config.toml
norm_eps = 1e-05
positions = "rope"
rope_fraction = 1.0
qk_norm = true
tie_embeddings = true
warmup_steps = 278
dataset = "wikipedia_en"
Each number is 500 + 25 x the weight over its row's rms, rounded and kept within 0 to 999. Layers, rows and columns count from 0. Numbers have three digits each. The size before them is the row's rms in percent of the matrix's.

# layer 4 MLP up, 704x256, rms 0.089, rows 8-79, columns 128-191
116:516498521526555486552534524501488487487500469477494506471523452501534515476526509520488537516481503529460480481489508519579514485462490487492437527492524478477477504531511491519501524491488519
104:539476500558540480546521548525521476521504526485430479464451523496470500500480525497465467511486462480486455494496494475507508485521463508510494496482505446504510537542505530495521504492523483
102:490505522547513516526478489502457521522505517517511494474506471457480498470512485529509467497503529498482513487500519468533508500512480516494465481533514506498483468543493445497494484466543558
094:526496533453485534507488474488513530527521494501504479516473526521457562489465511520488522500516486527526456536506506511503491475473515512541504522518502542511527475502476520478529482501495543
103:451487552536481518474532495503477465482487511518514550537507475548502458534495547494546515479503494513503499452498519534505517494462462539488509498526497518471508505518550459501482480493479502
103:456489442516475472478531506462493456530465519538508505499508513471524492519496468505478491465512510483573447493523484543504460523471505486499502505509511512502487471534476500479492491432451489
119:450470473502510526522482475511485498458452454485555493513541497504522477508453512516481459473474495544458517531512507449511525494485471502512466508571485485469497475489497462486469527513502506
092:517497479465503528534574475514518491495487501506499533563486475505457521531502502495470524530527490490521452520490484543515474495456490508503532489479475510491491535482457492522495468526477456
093:459484494507466513475484494537489476536503521469554482495534510479493482478522516509493497500469478497504499482434462470496517492526516508521515510527512472507528504449480521531527496462517527
094:508498511522472495528505477496499499515510492488525484535506448503485483519492461513499505549507540491432486474545527537556510507463492494486501457485472479488507498512462520501496487527490501
106:487500525476491504524509520533458506515427499535470490528461497471476495524540491520462525467469494467518520506515500502481507561488533535523503478490538516461510452518516448490511523496495486
105:499487448490503506471484516488464485502502495465497535484510460467486494512489501481544531480545485496498542525501492524482489482549536529499470495491453537505517522461489501462538524544496470
096:484517491495495478448479472510528486452538501482515519497543505485513509477557481500463520518470463477564470499470469471501457512484484507448472507512526505543529480530520493528501493511519512
095:515504509526510496469462490510499548452536468487528496515446489505497518485532483512526518501512523490507517469509486475529459532455489491527539504496426530545471507453486502505495473502506537
088:492511501444467454518503492495472474526485492476493506516498506494459485483517507519516519496552514488492443524513492536473503518534474496485512522503479467430488505483492549479522514498495479
105:517529490513467515493509515513474486504566487509523498474490491475520509492581520513503497504525481498495503472508486510512555468518505518499513491474504520481473559503505521480484502458508499
095:516511497517493510487498488490402474517508486477524497493518522537499476495512538507537516449502496519509471511500485514500548567534508479520526513473454518496487510515513476497486486485475494
089:527507507511508490507549498514502496521478521499473475562589470480507498517522523509474494490514478501456516532509497545505499545461508491496481479456467529512531469502478514495487526540499470
095:496508458498502489512441483509538543523538522486507510519512468509491493500533470479503488524483538504502543511478459476478518497527471493493552494513539490467491448455493464487474459452472501
095:504519487505520497477497510523555487511553484528446513505540469495486513491476496526468519520478500503446565507510518511515490512513467510529546510475516510450488536509517482516543522543519490
097:474504487495438484490475493466504486496515509513486480505503491477490513516485503543505473437559536516508474524545498506453490535518499483470506491523515519464503499518463538518496494492491514
099:531468510504523481495447495488566535439524506542453481482466505501517511520503473506493520526418499478522536470531500501461536500491467524544465498500505493505458470524506511505501503461481548
102:482490471470491495485514517483505491463506529470486503499539439493536513470495508462509502512569504488526463519501506497502499511487533516455502489490495507561508521493494505544506507515453457
101:509513514467493474501516518525500457493516534494531516461456523503456479497444548519491503461480481473508512483479521488494492475506470509512493511520499525477495512527518481533483517485474490
104:564483499524503475511499505529506485499485504505490492509465511479514494526502563507489456459478450507510477500499486486471486496472499514494514515511535498527498501489494504531499474489505482
102:509501500514536532481501522485494527516572474480535497436485480489503459468497508523476533499465471506485511489510504493453491503490530494507491508445495520509500479515508490473531510516525522
113:470534494525522526525477498551497531526532465524505522514509510510505516546476476491512504483504520482484473516476470502499494500536470516510467482502483523506507452505493503488496496521491454
095:514504530469511505499490506528532504557507485495495485487495551488544492496526472494502504483562516511519513486502504504501584533492496457498517488480465453490487498521502524506477506472533533
093:525521485494466509535498492488505491533557445444571494467508492464492536516502497487495515470511521531471431505530502526523506512447512495454527470473500469503498506474455493476503456489517492
096:461508501500550534461487504540480513535490457510480514515483532498507499481486518510480486497531527509503534497536484497499485493504474483547477534472472503523484523489476493487494530498474516
095:498529483501482520506480471493480513467529543501509464480491484482492504450517506484475503496514508489499495520514521483500514526511573514494457483520509556499522454520523480437510508487543473
102:543530505518485489522517495478492523464509508488488488512516505486479470492512511486513462501455542517549484499517484489463465526512530552483496502530521435489487518497511460477502494500494494
107:473468477466499499511533502505465476557508507497543484506532482495489468528469481544480512477445466539457459508516492527508495528548515470499469508501496472531528505554530511526518519460503511
099:498525500463537497465498497521504462524499528526488508502509498466501492536497516530489563460502488502506554481445472507451468517570461477511517492461523491489519484499482510529510499472469520
099:510507513504531507504509455535489531459492470521495508491532481489493493522485489536441522511493497481499500482437531517506506482536492492485517449467532488459496496521496499497485522533506506
094:542495494477490431487470503461533487511534510517518508496516498463462519499503481519471479520518474487498442545487487455479483517514505508433522487508508494493496510516491499501529515464526540
091:437489459482470492464561537492510491539520488500526527534506468504480480463496526513524494484550494521515488462540488485479521451517523519557467481521485472492494554551498485471510528495496517
094:516488519446483468534516493499475465440500478507487502501476510507533500478469522520471495507487481482490491502503502490499503468456532515525512498532522507508467523452531534508503498536517527
094:533466519555505508505532480472444494527521549474489512514485516491497464538492491485490511491517494479503527463508537493557516511529519514454472502498461545463502543489521488511483495530484473
103:503485490535480542489464503526512531520482520472516473474511525472495479471563502504481490516545528507533544518508505521480506530461501518493485488470541488516474494505504516486537472462490525
085:478496478501540467488492493462500470512553494525521479519456528475458523500515512496483501489545455476496510453469494496477494551516540524513509495533456501526471510490499507469515515527503522
100:500509499462451534516498478504504488500498526521487487484466502491499485517557515536531513495490493498480525481483506424511506495563509486527547533474434535553511509514473476495504528461479511
101:523511545497505543461435499515551532508516514475485480483465553506461516487507460499477486577511529485528493540485490474465515517498497489494515506490534510501477508518493502475505484466543514
093:514481501473486470470477539509516531523520511555516498485533509480487493507536491446475486522493540507473459501551492477485473529489545487509511424517541528492507502515522469475506504480506475
092:479536474487492486449498529506519477502488490525464483520516519521545473481491484534494509537540493501476532508503494495478500527582511439564514510509516484502550515534469505470502512499544451
114:506539494460515522546495425477501488480536518485499518487513506475496520533498466493515527537503486485497540529520530485526496510540530501506538513497509485514512505505511547520503503494504498
091:535506480523534475464504482529462463493528491480496501523520497518495508499521470516523521510483479516473565489485495512460507502492515467552502531497477538524476514539516506513481471507477525
105:491492539537497515487519548535499464486472437452538524523531521535456498491501505536519522520492510466463479500454519534490461494515490527509524527514462487491508468504556523500533476513495498
104:534503463483548542462484554522528474480471521504517519534467506511498475498483494503519503514477545546531520472512509503500462510501504506508488545499478498513460500533491531493509493500466496
094:486552510483507446489516488515505485444501486480503469509513487503494474512518503528496483497495524454505504531545515513467505538506468493476509490462495489535483495478499540516487538547517511
101:486505524530494512567526470497501479490518443490481475468524542515495511502562490491524498533452542533423480492489537528540501513470477466497473508510491487478485446473524514474504504505519562
103:496510485499519531459492487505495525537473476495490492448471501526540460489494501473480502509518504445512436457489503503504491498487509504525490501550515471519392468441481536526487480526505461
104:555513461497467509489533496474462475447539520496488490484503522504491528527499528481512528503537445484505501490480459475450530517526536506525510538538497546525529536499482526541508526545541521
091:534500487529565498516523506499500568500467522486492517498484489451514494497446493526522557513432514473474490482462504505497509452512498474555454503509468521517450534530494476523479528493532489
100:523529475505501521484484484470468571483503505477474513490507517498527495495481504542461497536517511529506489473466475463481496530551542543495540518494517476551438483530512520476538479498538516
102:464457490464443577452525506486508512497481484515487516541474504504525511454501505492492459485543515536455503445480543515492523485455495511566515545534493506487470461487467474480499526506505489
101:493491526467456531477510537467511493502508513516470507507491514518461496478507500491465534447520518471499520469491496491487523512507531475512481549529491549503514538514454459540517512499508547
086:519511493488486499461505487536509508481515506521493487538488480529491483518517525498513538495465522518496511461493504497467502480517469524475494517485536511503532506561519491473500502507507470
101:553498502461520512504499518526496541498482521484494487502456489488462545511495516488470465501481460473564517520506470495491528502489471541464539468478548495515471509471527538507528513478514506
095:527524548492490444460466504533509520555524516498513519470435526495469510518485482506530450532470511491510499485497521526467491504502542488499458508487511511489481456460483461490500495488526516
099:512501488493516495477497501497539481491491553478480494506519469497456504537523495466513560525518463500514475490440513472486509531520486535475503466497538498502501511528559472474458502471491521
096:518512509502522453468520529462519512511518500533482472489506534450531486506457482474499537469518467461497460479479530451479465531457497481493536546514512562469494498529472509479517481503503465
099:498527489520511498514515510514498445502442505466498492514476481519504480519517500482525467479521504488486494502512476508535482485483494480449473490482494511557473508459500536529509495520511462
102:467520481520548484496522494491527478474472478491494487466492502516504466493493548483539483486523482453522519472474494444456500471496474508496456482515515526477511493468479508451491534543506474
097:500482506521509526523491493494449473458529527515498483541494535484505474530468481491492488485495525495500533531474531497474567504488496470530519515492500495496526539522502501534461477517484513
106:523511501522500510474514481515477506509497492486550497457531522484520507518479505472504536528487503488538498480523489526497474532482524489443529496471509481497465524537531542528488486480485500
094:505516480493493501498487504472469490535518463505507502505500521507549481509500523517551505490495525482495501517522492506522493472519471499521516556513470543515474503443469492527501482506535471
090:493468502469463487491467525492507517502495513496505477453450477501481525482496509487515461542515525479496491490515492413489488523510501499509509511454496510512510477514483500475538504502498512
102:509499470459505484448489500521503482508501512527518504479499543508459506534561491495473473521521449464510498498525523508482515512497499520518487518504471482530504530531467436477510531448540537
103:466491471493480506517506541477502500529509517498524518501471481514508528497500526514526486486518502552496449461515465490494495505487480475507509529493476476507473520518499531539500507465483503
107:533486540511522473480479556448492535495513555505519492487489569492477526478523474549509508460529512504497496537517459530512477524475509545516512515502530480500516513574488479457489507512509528
101:537497468533511512534454471511465489464472490492472518538493543503501533531496492499474457504498454493524510473497508489501570487491512510502485515489521507521450557515504525533470519494506517
# layer 4 MLP down (transposed), 704x256, rms 0.0562, rows 8-78, columns 128-191
109:497488449506533511487516501487522530508508496481457472511484485520452520528490496492537516530507484523504528530474530521530478534532466491477479484465465515481510473535482490476538485508523495
105:452461524527493505494483512455503519501522517518508504509499490488488435530534491504459508459524508485504529501498499472489500516544533481525498511498500507480506540470518477518514493543507509
101:485524472445503502555489521523469495492522529481492494529488501525437519513557541489531520462480497450494500521541478490512464514513496482490496450488515499513499488503481498484518473481499486
095:498478508443505507562496517564495487470503515525444528544488497494476518470529512494483493489460501475481499502511514545507515481503494458532469471501506501493545445517486499507503492502504484
107:484514471505504499504510495535486477510483483486491531498469520512523530483521486537500473534499515465525510513516493488471536480488502532512495504475488467529477500442510508492521528451481465
108:516498473504576485464481531463490492513514469451500509455522520498470496479493428515462484461481507511471520521466485488501493512517496502522471501513521507523476464483488512444511512510466445
107:506457492490496496500497538497448499514450513468500527471486548551516511504492469484465510467463478491474478501536502453534502525506483545515495528532505518523482494506527457491496474472510477
092:523472505495469527472462458510531507484486522536492484481468522466463501494511511538467507506516477542490462522481500482498488522490476494483491509545508538522513487499507523504475479518454497
093:528496529515470488536482524523500487505463536535522484483496475517474547524517477484498478515484505499497543495472542512512475500497482476429488546496536500496513486516569527489472519492437463
094:510456516525520462514537523502522472508482467485465543501492514485478529498493501466517476535452489455534513495476516502488467546534445470505478459461510528558497538472515547510549517433537542
107:511491543502473492525495489523525478514515530523483523507476483555546542460500498477512477485473455486508513509535510532503521507490507559476511508471481491508489475504513478440491513499503483
103:478501483478536481528483530463492528482470497519511478524536496532513468517481532506472517480515509526473515490488529533542493525470504469541500504548467502505510551508508481541490520533511563
100:432458534505472506517481506517475513496468483505452491545498510520511507524494493529488535541578536510504513517491517560479466513505493494498476457498509463515502539490521499501455535518479465
093:504526513546516488525522500538475490511442510510486509509515454464511482454501526497502486520529490492507534482491528488506495533479487457450511469507466476474521481555510476492514496516498515
092:513540503475532439525499524483461455518517502530517501488454496497551508498481510535498498486470506494487491504502471465496549544488512533504481483495524473489478482489497523497541495491519548
105:484519522446483508495509470469484523485481488519546497509534512494531441488539531504492541485508507514485501491575518536512506546481505527475495477521524432516504494446528507472492474440547552
094:483498554490477492495496447585462513496437488500486522509490528469464482484535468484534476509522492518520479511502542496479511524491499535465509504526468498514523545461461525481527495459483510
087:478507545489511461492487521471502526472442501512476513478468494534536516492493508509484524480459516486473515491487523496517510464492491471504467517508474497480546518487517491483546487517533493
096:552519550522478475459522435479526501486534556507529514532509519459517535474497557479516517509505526475492472533499517502487497512495527510498491492503521507494518511459526524512467444498498535
097:507471467490527442518480517470497430495478550511497506472527499517490536522517517503527477454507493523472532499528501455504453510519490473485477546467514483449533446463537512487468519455522504
100:504497495485504475512497509488518490483535462494476519468490511550530468515515503518504493500489538470507494526489501506514510505524494552500528476491485521486508515471470499518463513484484520
098:492530462487532512510484501479481497539454488500476491464481509463549495498467511493513519476511531490518533454537497503503488519512485496545510480488477452483501484477516520511476496533501545
103:501492464490516479505531491498526479498484488509519504499482507512517527518477480472481488489486470518497472509566482519519545462477509548463517465573484495514536512522518493543530519492545498
103:526457494494433491463468503460534493494500508469477522506484511495435478487490499504517464513528462541489494462541506501521520472513536489487483540542520458521514514516536518514477496463536511
104:499487511486466539460479511538510508470503497479512539462518477509539503512462541509514504501503525523496538514524534509515486512533452480537482477495513508468515497520514499505514495492497495
102:490491478521508539507498519538482536490509500519509477537479525499455462498462485517497515500496477502507538504510517480479506513482468481462483523543551523502499475487532543527471511518488536
108:458498495489495461529502463450488529506508508490547522521543523483482487489456495461488510493523485526538500540473493467528491477508517522481478481512492493510472536492472478510508508474493498
098:504477490482532481531495509519487476477487500482491499497480514532498467497467527524501492517448496489504488496530469473473566508463497427508498503467503508473508443514487492466496507492525507
093:450446509462528497451512498519488478497519518506475485514552484519505509543460457530516427481464488460538522459521510509511542467526532495509532535502470492483535503555530484530501539514491446
091:544512472462458499535486507488473510502475441496481495509498509491531474515491530473529445457464491511508512532517468493519494516504490497510456537507486503517503521559477462508462485514476493
098:487466536525537518512493518493448480464482517486489494491450503521515532481535487516515513518496512548455493460485465510503518511515539499499557529515520535535546505462493505498501426493525484
102:489509541499488514493493500507510527520512514497493503503470516477510541521497544464453519523515510490466517510515474493505497508477544486461488496461505518480499496499491511494515553493507547
099:508475487494461506564493496467519510504529499525455528475512483477503540502484524468501533533459523426498425487525486495502491464509482517532508459532508502562485518497489524510524501474542495
098:527483542464468494494511482473488497497464508494532489492470551517511484510461480488519538510488492529506529511472552500536461522529492540515497481500461463497488508462523535471508541500530525
100:516487497497465515523524573455538481535484494468518506491527526514516526544484499506490485541514535463484502513518496490522516483525466501486521527480502481503511467480491503509496570464493520
082:507493479504510567484496503502474499502485493512461449517523495560486475498488502504524483481503521495541515478512454494505546490509499534518520569501495491490480545495479497482533522535465475
101:566472499481482460474512501524491521466509489482453459508472526542524522470484482493470476496475481527515415485480497513486505494499493525505444534474523479476474546479442483465498532487547493
099:516513492566513499500494508514542539516522479486488483534533465527515509488496509524528475515483499535552503513477465516522514445504433539509491521490503466487465496513491463544485516492502532
083:472489520483513478509469492531525469465503529508493553464495477521518514500487483505482521496518494496501501486476553502513466522537471484524477441485520517521507463475547534475477516476533506
092:506538479509503523490539534477510491531533437516509481537482502508479482522484496496514487485520499469502499489525434509495539466492522514478522548545477497481510531517455434540515458499481465
087:496496447508494477510502468518463496451502506482488467428443531526444433553481506515495465521488503459498516493545525502477524477521482477533516516479501496470495518503513534473480504484502482
103:493523459484538497550516445492477487507528523453523489511509489485504530509473523462513499516511487495510533496507511483509506485515493474503460484526527500503512533546500493511491497530465482
102:519523457534494487518506467510493493479490506513462495507539528493498504493530524468533487514497473546490518512488507513453491511431480509472481494482482517462507526500505484490477501522465480
098:516519526497496490491493536523525474485503494453488462531490519491522511518535490512473488526524469532528498505491532533466494486495503461511484504465496473505529500494474543498487521507519466
092:521513468484489523523484541464497496451514508469477491550558480458499499504493509498520465507499472517579499500479494483470528476495455502485498552489527512508501473524477488540518491460479509
116:487514516536481517489489471516529495459495541487472502524463512516509547487518508495519535524501511518525508490473500505481506487521522537511516515524495492498495514488463533486430496488495490
098:513475525478512505480513517504499524483525480543532511524479512455497501488469514510500513501501525518515465539513517461501571457423481552473495490516472482524516446511493496534493509523557469
102:504531532501500493538496524538481526461496444475503543511459495528479448525510540496531508515464462493461482481496492489530525533517481509495491484455499487519516501489518582468491516507541504
088:506541446517543488507484538469481521501504415509476519505519533507480494492469485485530472525494497527480524504502458468505525511458499523531530497495497500513466509509450473509519506513532522
100:476489470474519495470503524518448440483472509511464534533502458490460508497519493449488528498504470501479468520502491476532514508494484510481514453525514527502540481564524492488511521454489501
100:503559505470551499479484508509468502513530510478506488474475509508488505504499503486487513479527503494462507488533523483531493480518513509502504470497488489529521483530481524480483508498489512
104:519503490581485506496502495499469473491557517503520502541490493519533477449515462432470454552501488478509478534554515523511484576486467459493522483474496523485520508479503516466484518558482456
101:526478515514506481524483547435512491509503499508503514544553511529442503531469507483478485491467462492490481509516477505557468492483496522486504481465518513518486504480528496471510495491480484
095:414489549486509494486515478517521512477510532519503562488508479446525486455479499517529538478505472520495472491475512536526486519442538545536496451517444510499509518536542495520496486530493527
101:495492483498492506516541500439493469513520476562490527519535481499542483500461484520482482479503500529542476473481505505500542517483499539487528503504479469495479486475472481482521488491518522
100:506510508501553478470509500512498481516518510478514510477506481542512494529502480569508508460554533527494500476523478488499505496499513541484539529525469469507530499475447508458478466511467484
101:525500510506509468456476514475539485471511560480465485477457517474504502530518468465471517481476435493484499502488528502526464497516519487486501495519510489471504543491526463491487554493508499
082:493487529539494511521508483533454522489497529513464518455465476520489480503515508541512530489501500478500454497544506537471484525559474459508494482509565535522531542516530517518468506480489496
107:507497473513523494487496479454502515490518504503506539526470505493544497477504497457487486517509509474488505475534473461531491469485504521532499543505473500435539550512488518514490475526470515
101:517508518499526525496492500510509454462477533518493526546489502513453491461467509527520466504468519514479516515494478476534497520548480516482505505512530466512550516552515470504497475513462518
099:507475535490454487469497512470486462503501493489520461472513483489499521444556500487506517531541517540543505496496487531470516478505488542480476547512457485515502505502517462529530466501451473
105:516488539496483453522544464501552506507508459494555541504506504485472481504509489497528441518498536506537511483496495498506504517504471475481506486479522554503484516503481443515508483524522464
102:496501562516473508512471533536505469552523521511504473524531477551527513501463483504530486514499473501524489481533508498488484494458509480509534421538523492524511477509465513494492507519500504
097:489461501466555479506511515495465459479482478460475452449480503505490533497511523498463489482537468518540489438454479491530524467529497488512495523511477472525462525492522464516479518468510508
104:551509465484496506472502537484493494522512491523546498538495524525434507507505493504520499471488473515515482535497481505471553491529444494542463526457553529518517482482497490499504510474489506
107:495500505526493543504506475493511510560478504501516517468486518508499494534502483535535489496513507476468500540522484505493500496501480488539480467534510486554472494498472490494453496472482495
100:457529452486475475482502495493481546513485499511530457501516513495494513499497485510503530493535471519488497537468506529443504513462525517459504515553520499457522482459465468524446468492486504
090:516490472504499525486541478484472525484493511488501457487516489484494548518511456506520517510511515507483527489471461478457522475513494550505487580515456450502479548490459440475519524484467507
107:500528541498483498498499508503495534508499515519512504502544471499488497533455482553472542488479497499506523473484509480496499529522466579473515527483497484524486526535479497470517561476488515
104:518555511498470456517528469514500469475474508518514456480548500468505509492536502460510542501500508505511550494480497430436505496531473485528554463493460498511468466525509473518504497475513506
107:502511467454478504446508476521533472494513490515494509522547494522516523505482553536481492524475498507524479489506484521482474511503487500475484484508487486534463537536510523517503513494524483
# layer 4 MLP gate, 704x256, rms 0.0881, rows 9-79, columns 128-191
108:505521466464493483519539480480507485508506514494507498513520514480521513505477540478513482437521532531492469553504501520528545501498466498491492483494490526470495532490467545479483468474524497
097:499559504460515485544448479474545528475533518467504505475470562541454509497466523512522487501506525504517497537486529526511481568514484497475498488541527509463526520523523530500488483529445508
095:531526490511528518511442528531549491505464543441500538506472475526492550474536493454481519512491491503529475499453499468495465481511527476517470485517551490523528509532540528521471522537479508
104:508499486497502505501528516468491492498495532516498504490482501535485529525471520510482557483462520522500497550478504497535485490484500522479523505517577521503511555462538548520517511562441481
101:464507512509496494532533508483440491529480500507503495506484503545492462539519556492518509478523521531502521485533526527530501476508528546520492505518463490540542478468492520506449489505463490
103:493499485473539519490513497511478514497468516506522534530534547471493499496476521503476486491483538525453516581495523462518538523488497528529504485534521476521530512451509472512464523510503528
093:538492492513492517483497489498529490523528487494508517479506531543480492484508527498518505529497502472499505512456495488525464515562492485456507479490495548494516534493478469462513492465481525
095:481539529478478494551486465502555481475495554467492496491490511546497491533479518453536457483517499446510516570529536492511504530490455541489499461505515531505569491518534495497472471500426501
102:501531491558505500496511525529480473505496490472476495506489527509520534493526550521475475509496488512506500545507497491508498517570496483511471505463517514528465507531526503505525501492515503
105:483520461477464519514554498481490480515478485466491530490527478507490507466484503526513510527503567542495458477549493520521526484458476487467510505514461519493523505510425518516513517510504491
102:534568543493498512509476464473558514482498479528481532471506502549509513492493514467494504504479509482509513541491500489511519511491541500528496512495547529513526504479524524481474451506513505
099:494502515516526469527516481487503476489487499510515500499442502489518480491484545437491518468510513467465472494509528494505532461513519493488482487542481492566483528490486491509490502451510532
093:511486537543553505470499472493493486478471489473525507492448560496474537466488560478516481498511510532489444508498487525486484494537513501472441488491514513514493500548507511514499442494467517
098:544517516462520480522497502539497491466492490558471533513501523473524520479513517448465486549493506561499510502485535538524518515506494463500504466515480485494528551498503487536507513528512514
109:489508514478447570532485490514465506529471487493528493520498485515488487496502522477527489515519554475508551493531505506566527548507504481500483528503473473535490515480483445504489498491474474
094:516538509461474480530479447485524477473545477409505516494470512547491525481488507525541496467465523522507478510485476518508554483491500471495538490510481549488538504534442499495463443490467492
091:463512508480468551499508514498487481460470497514540529506470504508508535488506490475523472514477462533551476484513501478537529555479542467467547502514483516501470528438469462450512483474494492
098:506481541518473557488504525465497522499494520495476493535498523483510516496460539500525506478487501532459452540517516501504512538486520510512512455499509554510544502487524503501517527517467534
096:496508535508512527500523535502493495513498475498486506495520497488511487511486486493502484522486483541510507527479531517529504483481513540507475514514510487506529502535487473529472478507528506
099:454498487481457502485452508476507486500492485525485471498463528503510504516525475504526510467538505541501509548508477533524518497524510502551493492507473489521569531510458555450494469544496507
099:506526519477479496500472472535459529467528534446518495458532535567506495479501507517457510521464484529516511479503491501517516509499515483501528500464570528537486470512472539527484509478485522
102:470509513491473447541515508470560501518480470473522522489500490483521470517480489506482493475468523535475507488526476492526556475498477499510529523535498482545547486507478524470528486511495521
101:457472496491539510469494481493475528510525488507501516505475536489527488517512526499494495477469525533461530490435499464484466488493501515491505471485535502456479523496485523485464488496493513
101:523523537481488498512558498511513495525462490469501537504511492535484477492523520471528500490511536481504497511510512499508538488529498466488508480545498497513505538508496453531477498475521462
098:501522456531476533486540542485523467500501513539506514541489474528508499534513536509497531446499523507486505446483517448542488502512478510510546484516517531514562537487514459518481471505502528
106:513547500485485520487492492513531517483537509474492540467528557489474543498503513478499530509512532492470529547506518509504518580504503546462523482515543506489482486515476493494496511460506524
096:504491550510510540568509505480495482559494527508475518546437549538506505502435533480577487552517457523469530523472503472513516483490516489495512439525462527520526492510472508515480489503441476
099:518527471517491495490478515459470461528491494405488490463490511538539482469503518495489504478492493505509488550520463506524497550479527523506496534506498498496469527485466498508506512450481531
090:540489499524501506483506490443471551512482497483455507521503498459475472507507507490522533475462468493484490489507487473503489524499532485535484473554517489535478460508505474507488520505456529
100:480500478467465501516468504524559486523482485480513502502467533496488460535479530440529458493539533469489515501512495489478491450538506518499486491536532489539515497485477515514468477470462486
103:518512484451486507557522516496519476541493490532470491525523471497489512535483499511496488498502518530481538540498471520498488508472504549483478511531519508490478512481461497498473476506489476
104:509515491464495483493527516510561482508516487501508538478464524511540513504504522465531540506558527554432483486514543486494486516470479483486539506495487569516524510503463478501525480467506474
097:495501497488500495560489481460500505475515491474448525530493517504521494463488480512506525481501486505464536486478495482502534494491510510500493524532510515519515580496468519517472510517491531
101:484498539484539492498527508470533482487502510494485515512519511514532518500466524463486505499464493559458512475472467498469493497503474515549459479518503493525495498514513437509500437539496503
093:510493519470499469471438517498571503542503505473506530506510520470503513474528474476472506507515543533500485537487488452496491502544517502455486496507510513505502509514509474510481483445479530
096:498536471511448500485521512477488499461528512509534514538488531497486486449527526543474489454518522504490506496528522509489498473483515492528493471545502552520493539515470484533500454512534494
097:497505537521496498519540531482454443544479481483539509473465470489494485490490534478533489509484485451490469521483530513538470496537506532456513477474547522515484523433525514548477488523495528
096:458511471454484493479500514535559506483479478522518485511522502506516528479519499506490486519478500492503482530483455487462488495499495484548525480515553439538511460492494530476517495478521509
098:503519493481510499521459452527511531490474549489517502475496510487482538486546488505497482516522511492517506531528508495478526507506491517554535485479519501522489503518524517485495503487472528
091:446504485477500483469515452462465492508508511524509495504489514454489513484490498532478486497497510449515467547550463476500521530510521516473482508505487518539498520420411479543493493477485475
100:454538497503476479459479494472541496499483533470473533483528514502526501476565476442499520455516502472489482479481507463542480504501460496498535469546535509493508549490516455486482529504470484
101:492505524487536499502500444469518454483512496477512503462435520491544486467463513465502501518511515521456476529487524500522446521466531485464478484512523504513513524523497515524490514506486555
094:509492503473457483505526489467486485503491506530491523487467513502523519520502569477509520462524525567541511510456515532534452496498511537448513484473514510494532526459484513546494498532463459
094:458501489485431521529493487524455477501497504477505512490453530511495477516551547446555478486514496504548480510492477533488503472513502502484513514505495496520509480497479503485456497507441474
107:478480484475533527547518486485469483469496522474490525495552530511484505467484536538508505452503534498465530551523548516485507530489527525499512500476505513502529526544540488523470504483462556
094:515536444478485501497540517506463454503469519543510518480491493498521477488487537505495497490512490508499510536513494509510501497489527486524480415481514536480516478514440507523499505494462484
101:494481519506492480541500504478509529478499517511461516492510469506509494521501496494475499535444491551557554522475501469502526446470476504463523477529561457501483458475474520499470512510515541
093:518497498489494507481488477508487574469503561448503506540480506497482507493524512466503474474492493495493481495491527501500511467465497557470492474537559533489511519494496508487504487500471534
099:472537475482522490517475526517524482520486505486495484477502490482540495489513527461541503518515524573487510507515482482536505526523486476522476463511481492513522478491492497531479488491477493
097:491483474501485464463552530463476488510490512530529532504492511491497504461539517460509496496485532512482507468490528501542478492528464549487531507510532505484525522458512477557465488485467537
099:522497483503514520527511486499501479502542522498472517562504505511494458476479529500517482548496503492485494537487525486488486491459500480520502451516473519496539533510479494523475510527464492
101:513482522528532507515511498529512472527500489491472529480548486510544479491508508460504490521472533502487498481493553471556501482500493490420481488457553528492489522466501502519479500486480489
098:479515545475501514507483480484510490500532457512518517535475515490523499508461540490497456464510518510525509521507537489506506558528511527451512483484473501523524502495470543526485483525492487
107:500556455491471540516517472514459513456488493482498510526546507459498519493541530540505483487550510492510469521502490483503531503505515504501539442509466531549547554459467531516475485502470527
104:515507516508489496542523478513529479492526505488505515525507480537481519503492520496491528526475556483525541505511525525510506557464493547481514527493499503505527498505517480495458540545492538
105:488496512498492500524464529518521505476503506468480515473509550490495525435496545496496515520485505490502521552478518527506496502494531511484499478538534489482521529479506505500504496488440502
089:531500498508477499493512525493473518489541477511497535499525467555493508478496563516491524523505533506523494460532513490502493501470509473492536467522477492510556492516488521516466516466460503
102:512530521495446502487528497494462492485504539512501515514530541503495532512506490465467479471480533506490549524491521488470523547528539506464588481532548493526532489517555457511491508497494543
095:507486492497467533484543497518455491475508504549468498515516462473562502501483487510468544504463497541501493497543501496513510494506494521486493436486518547510516536493487497493507507511493475
098:470483483454540484476497484514495489484489526483484505483534501474470543546496519450480520521517493491476482512492553494515486541515513515506529455500531499547510525484553502525452517472502529
101:524513503511528486486512494495490517506485479459521517482510500540465482467517518487484534495474506495500526475470532518522514535497489493513524532559489507487507496474491454485474470486519518
099:483528505480523521479529481482467466480511495496500550543506477540532443505504478452507527531473521519508535477444503464514556502519504497513492491519504529506526522483518487491432508525493535
094:509483497500509499496535528494552483467457491467503520478460526488524533504491547461502484502524471531518470429460527512499476490523473512511464511540489520469533521551484496475492522534470478
101:501512520513510554477525489480522495524491470478492540472482458515476477465502537537482502541488501512480520540481477546502512464464474560479508440524515546461513494481488473516510495511489505
105:487528527526493503530465490467507514496488513508476501487487489477489481486544516515521537513480496512505518475520519486513497537521487577529549527543503518480514482460504489501503501510507525
097:548531521518466493539471501483466484492497482481519543486506517504471518488494490442524527540496499506530511562545540492503525539502520503498488478480488482497502494538516504509509539504477515
097:502469490496498445498503525499500460528495497543514490474473531514492490504490508478461479513502540489448528515545509489525459504465511454486491514476502504512570533544484490507511464467526551
102:533528511508482448484515519458529464472490529516483551494500475476500500493492500481475481524486487486503490502465513492510457487478500544520522492536516529531519526505477481526486499504501514
103:481498452472482482492492530512510486511509495533501506507454462481543484526502532511526493450495563536500486468525533462492473492485477533480499493490485482537511533484531493532507521514493529
103:485552498546496544553537492535484498500488502483500533492509482506510512494504542483480511521480494528477514511501515477589519506510513520467556436463511512547517485431492495534456514515463477
104:515514538418503489533540507492546504491515529511517530489522502482498536499493506460473561520474524513501532518496505498518489514486506505489485499523550479487521481500520452485522450528505492